Part of a small language model's weights.
Architecture: RMSNorm before each block, rotary positions, untied embeddings.
Each number is 128 + 24 x the weight over its row's rms, rounded and kept within 0 to 255. Layers, rows and columns count from 0. Numbers have three digits each. The size before them is the row's rms in percent of the matrix's.

# layer 14 MLP up, 704x256, rms 0.0879, rows 133-241, columns 0-127
104:129128120125099189143154128134125098133140115134145127159114071113145170134127110119122120112126144133150126078127141171107156122106135119146147163178153123165126151109109164153143106121162133153104153142087138152117127146143074133104164144121119098111144138080137106138088118140145146116131121123113099126104132124139102150117169130089145142135113119110147131118124140142069138119085
109:176134142160091115129156132140096156113111115134157109119122120138102107119115101109101164113138122146136159106121153135135105155147066097152113128105153074104193158152121109148086140115140133092185162153115134109079096128115170127122172136148087127097140129129090137132127105164095138121122161093144131128136107106150156123122122120109117158150122103138090082106126141145133117100141
100:146126154126138140135129111082124155125144095111130122123138144095085120153103115130105104157103117071131159101166092164106125132181137146110172120126092130078161135117086132118120127102104096162118115121159129114152131118119177130117167121101128117132138081152112140164121097126146061110117134130141127173118107137140130133103139134099159122157104091122146136115126126081134152178159
101:152155132090149141146136131140101186155078113143116156106130148159106101117136120110154109136124147134150104086120132104138161087111131150122140122168157153077147124137144203150151151103070103129177145150144135091071146112116160147097118139161114097075127097147064112079149108130168115126098069127155108114154145115123141105135138168137108121144156128149155143133146143136134149141118
093:095170082103141108108135151173094142160129140129121098153155109189132117123124128142146113153136117143074141138132137144154138157078162144146099159170140163172132131162101111114096158142121136133102109125140157115133151139151119145174136139146164108156159116129144123143123112140111095141168141129149120109114097134128125146170071164102114124102118139154157162103161143098105108147151
109:128150116120142115102172130132168102129117179157094156104120162095114123104161115072131160152139149138126135120086073112165115141168126118123160141156108122142122136110075097136129134135134062132086141152092129130108101138145096136114115082089152132135193042108090110174108137109113154159148123102138112153151157145107137136129096137155141125128126143166157121128152146140145118130149
101:089135120133144145109082100128090125143138116119134085114092088126160142164107156121134113123095078167143137099078140095158125091140127107104101101206131180138102126118152144128105119111090173153126174107142113121117112147129074116154142147154155142108098122105122078132095147122154146110133142126140136110118093095135141145133124102128148136141055127110131108116129123126149098159121
102:111170157082105168137126169123154155150148115097130096144110126157106119108122092154107106145132158142116119167140109131107125131148130157089099094128145150153137168167102110080117120068130133119128149085127128071152113136112098152104154161106178133127133118129107124164126169125133102128169100126129125142119164121137100153164150123133135090154150157181122148116133134124123126146161
082:097071138091083076137110162069118126150127147117157145130162162142128169117120120079143101116129124105133104130173190129168165145167113159173162098122161116102152091104133125134140160161140108091118133085099136140164138143099100122070102176145137174140084131139141131111138151113158088125109106168171110111164131140107098118136096082179128108115110126128102163180116149084112145124103
100:105104091155114121137147092132104145126128129118102151112166122183076113103114143191154150094158113166100110101141118128138139158119150098096113142115102108166127137111135140123112097083140174114130111122125120135106119146120157132141129130119159122146060139087127132147140163150087123131107132109119108124087139115128104131136159121131128111086146131085124146129127141105133150113160
097:121112108104131099142124099110138067148174131173147125136122149092138142125147084119106160166106151109088153164162142172139116100136129122141116115133120135095150131113164100105138128136145146126118127096136100121107133181145079135133132144167094136130151122121139125109130137128125126149138134169101122149118126136115141116104114111144137152099117108096146123122099103120091187136158
083:134092138137092107131120143125115207088142138138144073137118124122149140153103080097171146107106137126130140126136116128141169121112133127122102136128145132138124091131130107131135153117106127133148130112118129095112108146097107148153118090131111135120124120147126108121083088101124069122164134080136097099173128130092109152092102107102095133112134127140166168134132145103128135126138
108:107146108130089134142176126138126080110116136129101094136154146121115154123148169108136135179111136090158132134151122146113138162151125125127119125119152137138135171142087109116155148122159166124170132080143142106150173159118115144159124110074142102111129161083183110123104133143090134088108143118128102126106087150116163087177084164119127112139175080116136120138137132144107134150182
102:100136166093064110129078136121145148102172113147144098150094100120149180135089144112156113124151111132154132126173149161111126078169164116128150087121127100135058151118138118126154141111132122103129125086101119134132182125097130115107159154121116150096084113162148193128119095114129143130103112132117140118131148134139149119143116121140140105114147139097115170100155131137198097137124
116:140159159105124109139122134139122138114121121124102155151157143153093117123138097154145184094164132125144136142118094128106164147092107134123114127123164091149132090154141108164162114090127112082129129112149152102101156161119146068101120136101143117096167135138155117125122129119097117105121140111130128119099082117112152115110134134115190117114080164098097132118117156156122137134093
108:116167139107095096117130131112106094131112111107141150089120131133104139156150092123105185150093146152129139101106117152162099128135138157104144130123146153147125099139127128146131192155128092112088140106099151139112162135082206126146102099082117108121109145155121126082140074082133120135125140109157103134120181121110133123134130116164158109133147102142117101117110156093128147130127
099:121101122111110119107131160114116121212124093170070156079134135077154140122088117092121108138112176110133155107108118151110132122130112115102119091108147103134115135120153139144162148129129161153115112099110103115141114197126112107128143124107143173122117133112075099119155120121159144154161143152102087148129125118126126106128156097111144124124070160178156139128150128118096114154136
105:085128115147112101128097159115129113171105126115114056143134113179102135134133114104180142156106130124118144137080126125120143157089101140116113137137150107116128131107090100170119127143135095110138072219067145104126151153124127135124128116134093133097134137148093086159096130116146136148149090077133101149141115114134127136130115128131097118162136152077134106145118147116112125142155
109:127104097109133104145152103154151079148118117116158120121105148107127131143132113163142138135088102187093078167135108147155107146139153104144097108135190120128086136096179127134139126160156097128156133137112138108107167132128157135154106136117118105155158132150119133125142162117119144116139151077181115161116125128116153146111131141129159134130180106119126142152135100144095130146134
105:122151124096147100122106095102118159127141161079114118149107143117153122116133162122138103139146133085154121131066148155135140149132106107181151149154105135120107129131113121169135159109141134130120129107160107137141119121125138133125170137147125072154162137126118126154131161170158148113089162161106145156123085127123113143078097106115175155130124127154132170115130097122139119166147
101:120144126101147119127148110160145123127159159121131139135098150097135130107155130165097114129089140089092149133116125123135149128102114122142128126131140091141091129149080098086112124120128144119093122114093154115128107146140109108159144168164113108097147145089177156144148152097149128105146104131099147129110123128146111168085134086127108105130147124125136092099125137094127139114103
097:136075150119135131105092172141154161139142097129129141118179100143117159145101158108160130137164111115149139121130161110145112107133145146127093128128169115130133133137105129141119117126097146126158059113128134092144165104121160156157119124143128183115144148117142154202106146139157136122114170109136131104108154144139108116157092087151132102105102137108124127127109138096100133106104
085:192135124119109137076153125158104105104157099141141163136134089120161148140159132086142144137131087144180079145088130102131094129172134121130111112119135117125084136121141102139115153201123229119153100128119107153123149099166101157119089100103117091133139110106104135107122139107112177114134131159123140136107132133144141136133118101157114146151142107126124095145102111186130156146097
107:125164092139106117141189116149092160132123155126110136138159172138090122123119166168112113112130112069133148155122117124092103137123141094107108142165137161182132099119133138080118084084131114131112142172115145133112126092090121123127140098159137076169123154112119145148131130159106174137106117081128129140147093108125087092116108164136135117133126139159118100124117120149147087151142
099:133141122137145087188107179125128147109110088150147133144153134096099141102117152185131104136218155113149140135127130148131130125126109104137109101117122094132120148086142130154114103144119166150143133095133127149139150161136134111106125133115139182118135107125111177190127104115140129122169167140133106123138156159114165183113139106156121102105119158084137142138152151095115126146121
109:159135142148117108115123149114126106136158131157137137122126099144079092082159091131106164136119141139113102108130113150139113087112096102171126143120172170158129191140111171134135117135150118181179136116104174137176117109112128137147120157151106114140129108102130139136152135160140119128108109090143176148129115117093135175188105126076157137139104162098105103111102136131116121141154
101:141136137139104128115107093112114198124139181134166159115075177170125113121084164130163181197125135096070147158108135113081120133150117122145142092123105140127153139147167124136138098174110115124099109111097129115138113089155127142132100103106162166125106136169150097131146113129135124106157129132117176120130129106097146163121112136155127106099154122145118179109142098122129147090117
094:155137121133140134118126096080152127094143194147185104142167132162183160123131125163110103094123134132155109110114163101114112075114135103151173113146157150113127088116143123105119071139096130163109173141157156142095123145126085163110139107124139118149077100130127119130101135112170117124109146149125130080120114141130148135170117141101129199122145131145157107107122104123144110118149
097:098107133089116113197081127128102108106115149146152099142145113146106093110135133115123171141125153123102099123099133122166139131136165116080130134104115135144081167110111152154150161123099118111146165123096188111170127141120105134102131119143093144109124120138127144117095119138174095107165127165142098123146158102143116149111085102161166141122140119099142159104107117113108122085137
099:087145110129115100140132121133152132100106136172157118143116131151150109106140157129141115157107143138118104155119123098132138138100123122106098111131104105114109146156168113177119149125073127103117120158112128152111150117119113126133123168074124118139186060124109159081106123115071098137133137124173178181116139142110146126136161147101129134083113115115131104146147137149147135127164
103:125127066138107131121152113140125132126141145103103150164136130173162178133120142130145142106147103116135113099158197110151088154122140114151160094159139101067162107110136089126127164126104145166105117158107136109128094189100159160105134140117135155116140129133139141118087129160137127144149054104214181119138117147144176149126151097144110166128120104150140171150141121149118136127110
082:135121115103130121161099122090138120082116126135099127111178151167127122137110116090126104132091113107100142165143195160141134109125114116116204134123075156131125126134095151151122134104112149146139143123148176149151130161117145155137093147095092153079122163129137157145108137149155097117121144159103118117136163087121120130104100105112094109122133147097137125142116137129165127082077
113:108138153100151131113137128113126147170102097112129107119124104137129092117116112137111145107117142116120152130112128159139093117129134112177151094128128129128103127137114081156141092134110136153136135139151134101160130158117144134126098105117075166120109145122112167114120074172106127129151102135154080153154154127122099110151118129166122118144123124154126086167107135165112154141091
103:123123127122153152104134142126076125154112117124131153172125111108119147125150116096090106115123072063128084083133114107122098155090086162119120124101143129127104104164100125087155131119108161098120099133163136117137129146149130150116131105147145163162096105179072095142102182135148128103162122114178143145157155110153112146144107122084129171097109114178107196148156078129130127138105
084:159145118150086143134156164120102109143151147133170104149147126100125110158152116141139131126104096117135187120107139126117116166148143123108101112091149101135135096125096144106123141103136089149139189133139121117159151129162117109207095182135116101166132142147130126126094128155143088150145177121167081133113092073119124109120116106101142111139148156138102125151089137133090096121145
110:128135142135142134144177147120179131139141124170140093145140181094154171129132141109103139101128148155079115118107139170095130114123114115111105109136124083107138142135113125162161142170137121087111152115110110131127164112132117130116149155113101128102125133174135139150172139139136123149140116122160159145126106133144127136118107081152180116133155138122113125141103153105126069131152
093:125108146134114133100098165138113182127173108107158135154089120115121129114164126165170121136131131128123119127125143139132127142112097154126136105147172121107102079130087105165151110112125105149168125086117115107129101172106139117120140150091105124154150113138147139104161128111159120137103099155131148110140130122118157154118154116149092120076129127150158141133144145087191153106116
090:152118149114134185121093111128140105163159142149186083144115128124123148127096130128163141136127100148138110142144145126143110117110112099121125106130168138153144114162180126140115123088093157121141140117156131132121092105132110134133140102139153173130056092148166108168149087146130147154095142095067104095109102174125105109126063142138154147148143102119124094157162114110131098138150
099:139156106126143129105144122120116110118152137120157151122131140135110093142084139104126111118120155165119110121125128130120120119138149106095110155150166093128085105125136181095117156121134112135151128138095128119186168102175150147106141124176149128143158088138096130117074142143114156149125146145048096154113073104138126096110108117115124145136154084172130112176117126135126150116140
091:148156106087138149143124100093099153096144163124108143129101164147155105131090113142120092117167131140131127128127132166150123089151145136127163117112116164101140135127101099114129119138105139118122139108123085131123091113118123142101172102126174123149127102154152169139126160129126105146129131134144140111041168142101104136130132200107143135106098161079112138139139104095134106169104
089:084138093094102147097142109142109132097124123108129124131076151133151143135112117115118138091091150100115127134114123150134139128116125156175151107123131100155140163117109132137116148114131120110129114123104135139146157174113105082091062142101134156135153155120126145116099157144083135130100137124164102138113069101088124112101089143091132128139144123102119158143101135091143107120157
106:090098084094136080153157145090128140124121118157133108104154137122145167119151109106094104086115128092118125121096109195131135131118118088103122123074108148099120141147113122116113125122112128112139098119165107158112137130132131127189131150092138122128164129135150122138142128112144133115120112153130102146125126155126031112148140133115129108120142141131094097109125080116137137116133
086:138111156092123125121166120101111125121154149124142120145076104162131155159107138134100134147120148142127101120131111153115127136126135109112130108137088151121155101156088100116181079149113137134125078151157084134143144160142148099051104160146099137122137180089115139147115094168136113107149174157175172134101152150158127124148139106173106129106134126138131148118120144115130125128117
094:154080144133139099133122138150100110144120169138093111084127110147155165126139121095114129120149140112133140113165147136082134123131068129169155114153135120103153130088130138104151114156157124127140136130141134133094141100145181136109133104148107117111098114132168056117153151175063135117091158112128178097154133113138138080102119098137118119111084128138097183106138136108138131093102
078:112077105128132109175103139121135172066108136134107112126152148127143099141120130121146125133132098157140121105135142120118133138138100153122170083128081123143130142109119076132103098118115103113131090104111101108103175129109127084155109103094105160093136157167133122138148097130141100121151114119126121134143112134110151146108118138096143133099141172128131162136129084143159125073105
105:114133128092147121124123169157109106115113113158135123119138112112132155132135130099135111187114147143111160124079169156135108108103079103096111144140186139117147119156143138133133151116116119124098125126113141099117099127128118117153142154154110187168146147132115120147110106131115137112120132145164110126122094112128171075162094152118059140104137130121148088128140121076156150108149
103:112119106118124142160131082142109149086113150168142090182159160149129167147088163143138131161116102096145150113152157134164158095106109099118109096134132142136138112128123117109119145121115143089161153130142116094112147130148103137122168117129104103102129132146071142137099153153158106130140115095106133109126129103132100129086101085128106087136116137124121139136148116142179157146111
091:124118106120099159094128157125134125094148088157151129129116104083101134094114083145158127175087112132152104146159123102115130133129113163116155117193085141151118093140127142108157112108119160124145113072150141132142136124101139122167155133150146107103132114126129108120104152160117131113119123142071164132125127122102147134132120148089110143130157125122110103143065145158164071129111
092:129143127113135109105186092119147137125137091135126115154097168135113148151108140172136127148132103106116115148100161094136085111090135127167161106131127136122163141151114105121158082143118140121165136147118106145115108175130135167098143128050152146116086131139156068120144119106107155117088122097137090072115121144133139085110127092111115126156139100107130141172158105160129102130125
104:121084104120140105108097099099126130135132109145139136148077155131135116092094070123122151120111101137123149178124111127086131132083139165108142129165141097139195150125114097101110096116116121126099131173144104136154089123084084121118134108146157117109139141156135094115111114052138108120095086084078124209157119096145141122119114139152089122121164139100159112102146161131148139098192
099:119131134118143090161141144116129135160138125120125162128162119147096118150154122143136141110105124161127149117104164144156124160091115137142153088110145101149140102129143114114159121097099154151138139135127167133160112135126173161155134087139163130121098106178101095144075137133159136123176100096092104106130198106120170160126094173140129114170140114128103111110104101106115083140107
092:187125108135124148181107072074149087090199119095099157116108123127109130126121124102133123114129144082117115119109125127150145156159120072154156121128170087140129174130135155110105134116106111181142144133131098138143093147141114168120107130078151097153129155137147150135124130134113089098114123156113139152112147194096116082083128134154161094160121132127107147111090103085137140132154
109:133117154121116148080118075140165151118074141090166103130130149135131153150096160149105084110112177164126103132105074130160110128143151165115128123178148144099063173130147067139135108164120173150103116097170142142089107128140122142112136110144103121150103122180152106147116149124125159120161124135127138118136110115151108171128101148126107166128101163167136131113130087131091151158152
087:108108152131138175149135095162105123135134128168140094090129156138169132123145126167141119142122138157113122106132131108111100060102163109165082152167111169138105072134131097152077122115111140128111127139145098159114123143151079144132115127102169135159105120133143077100144098113139121128158125083135080127125114140138142113157087179151105155136115134096136133146152122151183159123168
097:125109196138135156105123159126124141124109129151109145131140075115120134157134124098105163170097127184101145108164122130095148139144133096103140165126120168128132103109156120132116104090107103116127123161184134191130120152148133161132119101112126100108115113115111129133096103158119081106165151132116122160097121161157145142130116115123163164166174126150108147107141140133120127117154
098:154140139195111152156120089141168116142120116111130143181175150131140093076115134159145157121161118138128108151146125136146120094155157148131164165120086105137092139157105078117124117125098098157130132118099131113153165074160149146099096138144177104135123082144120140134148109133131157101119148134122132126189115161116135117176159151126183124112134139137155142116153129115127148141153
095:133121144125107171095107089171116139105156133161183118128130121177156157143164085148110133090129118092118116124159112129168161122130141151176123143118143146117110167170104124088097144124169129117132128128143131151129153143156143147160126137157100154136111125169122131139106154137149144098176154087136077124121097168135117131146106142128129202124093124126143094160108124112136173162130
103:091154123142140135120188139167112080127121119123128121109152163128131152114142115141144143151131149165149096190131085132114085142069145113157142132111143159122130169113131146143144132126151136158089133146109143122120146148112106117105119087142156151144134116105152163139128136112140169141136110108156095123093111176121129142133101126115141157140132146136140155140137108112094106126095
098:150134165096127156142109127153120149101115081147132090062112135159098179136150101184096115081126152120132141118109139152133094133155166105079149139096119150143139125109140147146122148098128130119113146086110091153153135174107081126109145084084137125128141116134131137118111123142116104117149130095110114127144128136115121080102123143103131108121129175153140109103117095124117122117183
094:141147140142089090082126138134146090152149144106110112148091145153155183167115136118128138163129128127177091138127115101130187081118142168074130153181153140088108098118103118140112152157130155132127158158103125123118092120142112199163132093123097144115124128147151148098157125101122127161126121131166102130112097123152117086164146125128117118166130101139143149120153153138145134117164
093:103113101161147156129125117088139134169083143112164102100121116143140133149120151066166122109133121151187097140102122155152138153127105158164103139098124071134097164151128143140116121138151127138167116098123160120112113125128096137107090141085136130131094087097110090129114111165155115123154057142125138146132131154145169117131150149124122136136137131102100110164134106125148117110062
099:141103122173120141114145109112137115178149150096138122113101128086116113121143156144108156106097093135142078153134149119158128115113143084176152121118185118098109099150156112172127139204141125128101120115134099126080124100114115133115119094137105126133132120135149112104130123108148135155107151140180110130163107131094156112129143108138124102126089065069109101121101161099124132109084
098:152176134114143087109146153067116131118127147113112120106082147101101105128141157108129141157117116127082154117138163110125134082137148120118110089104147131152103135147132131100071147147168146157144136148138142178123109101095165100134163123129113122124111166135163124128130150128118103098070096157124152099133113119132135104090096139136119108137097117143155132139112111172179103130114
101:137128120133185123113152142126149134144116152134128117134121102127159153118130154121152114146132131102099137129116153153125141088128098174123114100163140113113146091132193142106130146113141130103130152157145115187134129132104143131153155120160122128111134137086111139124173120135168112186161149148133158166120115112163121126126104120113106137099177109135131159117127125112128113073147
103:141150146114115143164100154152121128147052147085130050101130150108134127144178115157090117112116151139132112141149180131136140097127127133134134157135145139120100083125074128149118103107114133110108159147130148139164096111133136177115152085117120111133103102127152120121140099105123145154100119124126117106151094137110187095148123139117068127135152117113128078135146099142162129148078
106:143169154145158144126085104115114102164106122095119124088097161100122127082137093101096141175073158141115161131117093096107109147186122150183112122146132102108099124114092139139124131115098110154151123118136124120150161112149137190094137103126110100156135106104130139157104104121145109101146159111101112116094139132123148141097120164125142149146131106126118107150119084106103135109168
104:171107145173142147097131110152157134143157141145096111104147105148115157120132143111116109083141133159129141124165163134109137171084131129148112129117182101125109156148137115122149111113128155119065134064140130131106142165128135140164159095124126203134151100162135161145154136135120120132123116085130132120120142126130144113151155068180159110142167149141129100182120104122138115102115
097:148115106105139102105124108120142094126124118140154144138123114176142077135120161125156139113126072143079116124131116164097135116078110131133195088164110149185122129139139136181134109119140177116133136139102161118100119119130157157113082128113125138118167091157159138111135097093123144126117154094167123144142125137115140119118116137136132109078154131124154164137129107115152132148120
101:119073138120138137119126143117118160126123149132113119067138156139138140134118134139144128129112109123121112134121114138140118143151112119121080106131097133083154125119170102171091156126131116148139119122148145124114143150123164164106144109101129128131116128098131157124121163124115125153127118097092121106153174138121135101131056121114094128171099149125119133137117127133098135161144
106:131099093114140119102090135118095130149140118180167062153138142117113108153144151147115145131131120114089141129141162123109121147125124137080116138147125148135106093130114148105109110130109132164147109120132105146111085153177070137102124127135092117151121143102144066158112148144125135150143107154099128116102133131137130112130077175099133132110145138087134132152145107104119133111111
107:143089101140123112131106156175140104141096168171132136150159097120149150154114136134147164108143162099175120149109141132138111110138109143148111136073112125152106105126126150096180118164147122127109154133089150117126160144136115123128153113119130098158125144115087130136183148126129134129134104134152131137157106134138165162133118143132098125143151121180142162155123180102109096119118
109:122114139121153107085144110174119159123107158117127095150151148156135139129112108120106102141090131127087108167132101128088074143109150163132148146187132160137136142148114114172114171132073083180111148136194133096095126154154135127113109131153124145146113118151142147136091170099188118148145134130119144102136147061126123139164136117131101129139123143117097098123109128143168145097153
093:140116077136115042113133098123093094103182118121143160108104139135152108104131119186120093169131132124180094134121119140115158086153111114106121110129140136125097140099128144129116131137156085138126115106139110142126164143156124116107130128140117127113131101125157161115135123124121129111085156137117153106152118123134144116115086113131171122139107136185131163094109151132144122142190
096:114111131144121155183102136131129112131107118125149147151117114140168133138143095103127105167115130129114135120190072102149109146110107126097112125108115131118127130117151161106128149133154148124102112138142146150112093113095108143123142144127178140149146131106152142126148077110121133144087109140136167152085108159084168103155119168094170175148120118160158116135120117136105112103138
098:123120109143109176120133127134123117161124167150155170108176148153140146146132087175134160138086115081149159114133125121140155143138161150103121118160115107125150139131091138135162120133139113169145135103144138104159147109117166111108125176140160123119100124124140145087096112100163116137151130114163126099117175109143130138116123116162157119191147128110127081137134114196157092113108
094:122107134126141133140099146143169138119087115117105131153122152092075160110148101102129160087140106131157130099101119139198138149112138107085115113123133164110124094100107128105192160173123090144106120149096130130146092176145153132141099125173111131124152106150145104150170088093126134142118139102162100132151172124157126129102090147124132133160145153143165104130141184141127132145130
113:161117118150139133131125125124137150083122155121176155122123138124130166138154129140097129158126131122134149120135186168092110158118107116148102138108095111139097124099085119138125116090154098149121104145155176140172152111172128153086126169118112127096126151124135158117107155110101118128137125122120137083151119063127150144158132091129106127145158096152158092118145114143116145165145
092:128164094106144137132115152123151074131132081129096170119137092108123121094184119138100118167087118129132112118120129165110139109076123143181128089143112155136106104136141155145159113117133081165135139106135160125106122141156101147153103152128095121117146110133100129137139118132131161118137159136138166152134110118117177121155174169108189113118142157155132107113129136185153118085112
097:117126122196073094134109144099103164120128139146115127094166114139155111131138094181113128128099117131136106087115131129111132108083062158131139142140142145157174103109123145142148149135124102148145148127133128147099089141095131113152153159104187126110101116142089143113170083133134163142147106141108128171145146118115117168138135156117137124141129137149108059112089118141183137089112
095:136135104065136104149129101134122139090112095223174132142143124103159155114104114129103149166107149123139140106126098112115114125104103164129139102153135127110140102138115137108109115116095142126140108162136113142153130159107093134145117158119111092127127139080148136164101093135148101116117143133109146133097120130135100120100164107105110115093097122117109129113122123107071128082128
106:100128101124122108127115107089111142160153068089158129120180132122126096127170106146104127086140154128162089160143096136128101124082125107103109105117096122123121125148137127169128140106127142089116165105128159135117110137133110127090139090125119129158132127150151119124128144135107122076173139081125159106137152106101128113128112133165108101140175148136119138119114073117115139168177
106:066048164157115125142093135140135169122140131148170140137128139130133114161109104114124106153107140119086138111154135158132126141120127147132098168147121123099139095149101086113150157124118070134153117177190103141188107136121117095095135097131144121120139157162113143154097137131133128099155119128127148110128106109148095168156139133159132122113151133111101142129098127099120135121141
100:120119144124132135128107155139128111144171105147139126188119130147109132109114124117155130140087125106154129132121130111111104121080135127097117108147124112139116111171088116112109102108148137126135148146068139153149165119129123104154121162111096141121152156159106107139102126114090074165110159088143111119127097109132124110132170115117141116114149131116134138150136128160068089159102
104:119156171120154136159114123113108169103136108101088129110137139088113140080132167106088139145124109113110105120130121149127088120113111135162111109143111141143123135133123121132096135146120135113123155160148108113125103161130138133142160119136134113095121127111145090170117142143141123164175119080115106127118144136135126112141127067123139137137162121115124118085155117124166137120157
100:103132117117155081075139097164102104111178148141164151152130126081128122094111107130102121134161178103125081097158124135089081135158105112099093154122161158158118156135155136121136136140131141135098149084190140123119137127164140139115134096154126145153091104102156192148129161164143101120152131126061113158102148139128099121144159147131116131123099143119151153121137110120113096120168
108:081158096133130199121176128096153164134140155144107108147114122137127080152156140116137123118097146133158139108121122135142168119146136118140126106111178121177145122167147113117123137095123150147116121140070159131129099114159117132187158150086136110139116116071122088170116111132115133145150092120148143130131157172130145117096126167114125159135140065143132122111146123130145127090132
092:127114137127143081145106135098129140153125161127108126116167131153161106157125130118121089097121092146136149168167113144118157113071123125115123109104113090095126058139099141173150113149118133140127142140091138129140121104111123094152114110083112184109144130126153115147151116104102122200147108153142133110123131085133165168135147087123105157071154130162125129110141168118124124111099
104:115110094114133108160105136120122064125121142102137130080111135106108093122106184103126142123108152177123174165127170099160139144177110157150131140150136119148105132123109098168145108097147159132094134103080170137152158148129098124107111115158137143162133147121098138132121125113103123136188145094152139140172155126157091127106139174123113128120157127085147161099136146115113112147114
111:114171122141130146147153070110089107125122111120123124177101124118090120161122142123142084145147121154136113141131124138142168130127120136170120145083133154119102142125137148153130137108150104109108115141116160109110160080158129110110146063093097152120156161125114114143119148090102152148113134139114141193114118152112166160128122141074154121130104093156122078111124115111134159120147
097:116105112139119097132153172161099118126124133135166134145137118081120147102136135117108107144146110092114157140154148165090071136102055145142103101124132098098140163147095112130119149149119123150130154130110137136120144115125121109169110161113090146132202169157149112150104153182123137121086103118120115138102129089112116125117149130118106128097144113082141131138102137162127128113123
097:140103094122136139119102104121112109157119079116155058097111131116156141151159156120123133114118135143160140122127138129135154120132103086192162101123114127135097156126196081133119121117128071098118148130115094156106147108137172094116122160169083153127109126111132126094111164094138126100170123114129148164148141125084135136118109114153146183138105158159115132113125120107148132112107
083:130138148118104147143130155098141110090109122103133129123132109153126185084107166141140134132147111126125095145104169131151137123113118096100086120135167140095109147129134146117154145134099061138137116137186103172108112120098129114101156148099127131127149166104090154113147175143113114132064139118110178141110098119131177094095128123129136077128125097137156149165134151118110107098126
113:119130133139147102106133149163157118142121183122146137088110133132113134134179181193143153151161143155134172090085122121117125143095133129128113115113133154103135133099116160119184145147153097125149126125114137133088144112129163109138091163135127141127134132191126118122140130164146162133113100147068151117147119093115133150096144140121146116121132112144100076129142108095190130152138
101:132128146156141110127114126127144121180100121138138134142110100136100122146076169123152137093157128168132109137117114143106123123156115142158106105117142102107147119154150168132143146184100109100141109112108135100087117136132076128152117130170166169155120113131132126095112129126103101143141156170128112062124113143148141137077125152128116119157131079068128092120106131158121178111086
107:107112155116129164106157121135150146104120141147111130127151146141141132099124113185139129107110168142140105116121107167107122168122135108147114124061102097078125122098126140124133127143131137090133121124135168092085146110152104152137109109134161140174154131194138152152150153148094103123104147138102094145087117150129107153100095145108127156121113174124140171132123110113148134139142
092:131142146153145099102080105110154180101126103142116122134189150132128113103119124122123109146089116122109110163139108132124136118087147095173104165102152178118158145118136125115119135076088124122142140082114118080127148171092122149131151108111138164144136077130157157144116158130134121139153091131109130117112141149167086111102146127143138121107111131103123098132164097126129140124105
097:114154128106109160098161135121132095144133146095140158088082163170074181164115115189103124085104132121139122111119156159119167157127153119135085119118135101173192111141169162111136170168140124126104146119122132128110135168127136127133152164137104129132165119134151121137136143146132130099130142155154130118104154126121141155120111136129116112135121063116136120119125140146143102116152
111:134101106146132144137120129129135118125131135119144079124107104133154140104089141115109142085146111138155131129142117178110161150123145111157143106147134120144143063143146106161113144166132089120112134163113109127081143110130126102148087128088119117099114107162129127127105124127158170161142159154117126140114133136136163120116148113073135095126158169154157129109149141169124090123118
101:166156153117132142125116104135116136131173128136169130143128122095111120127141113154158142110148118119143153130151124108178124138130143093121105080119151149116090093105165138113121128107111165138129111064144153130088142122150117161147162139101102094183130105177117114091099138115066120111119161136131142124139156144134143066101106154132122131143114127143133175122128121140170152148144
106:094129144137130104151105153138106126092142150117147111161154141121116105096111135154133089101126118069107156170155150112144060134119163116132088144099142135132125128138112070112108133109131123145106128085169116114125135151150095148117119132143124105141124127148137149120074127122094116156134144152141090152119112084131118070151155102092139115162103161084127138108152087108101138147138
099:162121131149146182105122128139085138122144135129154099130075142124136113149154118120101101156137160086185111139099115120123106135125115100142118123135128123148118104151160178202151164125169140118147156110095135087127109115164124145081147105148115138146150127124125094116115152188144133124161138116138128091099118129095055152122122139090117123134106130112094119186124116134113130142143
099:138098121200119106151147106164093121080093131165162121153106088134130161123115159146092166128157121155118126121131119171128119153103100151090100110154097094122167087146129114133153166118077153123119191156101077162136090122141097154125112098113087116177110121109162118118121109169098109110147144146134136125137074143109145142131143117123123170118151104117126126136159123125109073119168
100:142142122102111129163102157112157155138110111133084102127106145167137100156118140115141118106141128116134098141118125137133108118153117146117120142147184153157155197109106125179075098164160193145116124104104126113123098114136107130127153161168153117073094126124159100113144207109138130148102138163095106145106157144180148107085136128118162090107164153128138128128123067148128115116125
094:088102137102136135161146143159183160109152133131112149111155146117138120140115164116111151197116122126156153118134169156127138092085142143119117138117135136135164113150096146148113122154157124101144145152082192118087113155121126111146117159124100133124164141151145145123137134104106154091140100157117139126118147174152156141183106093125091123053125151114137114151137145125140121081120
090:155160103146135112136102115095159170101150178121113131100087150107135104146143164095109130094164100102125094123136165131082087106151111141102145142134113100127131110110145137132073143118108127149144133146122123110126127074109113170118125142112120105148162159127082179128101098108115147088148127158171129143098105120124163185129119158096130142135131111117122163077137173104107163143110
083:093099148109099154133109067094104116130125114149140122104156153130159142155083126106120115140144157122107159092109131102138085136153131159103143105156135138147145145094106113087139116139123132142133125162134170133141185145148159091146159133162139161103122115155138080103110052108101095119171138133110123123165152101121108114126132158136103100143136120127119173140132127143123126141102
093:128133130174102112164109149118093079175116121110118138110174113133083095172128124140146128093139132122126119169130139092097175148123147142113102119122098122172176099105099144090093135180145152143157132119129122117108134124134148146134128104105124149148124144136133152163163116136141159082127114138107120136138162096130146132119125155108086084129160108142100123135132103150093152141128
101:103101095137137121118144127128187143116088109153194135125175130113168157114111111116159091165112159088150143107150155135111092120151141118118141072148141126110108064151165118121179120137169077135082149088103105129142146163110165085084113133156138142153124073157164136154089152122117108115164167139146160127129159088094107146125132085141106151111148116132103137160107131166123105123088
100:173116149152131135110098088098132132157099151102097155134153119107093164139071151123164156137099125143135106154154107174104144130128080113129173149130154189094150092136128101144121125087126090114154133142177186101105127149115149128131102094140156144117125110108137131162093158089135148111125093102131122163140145154121132161116140125175130122130118155183132122125147140090127146147146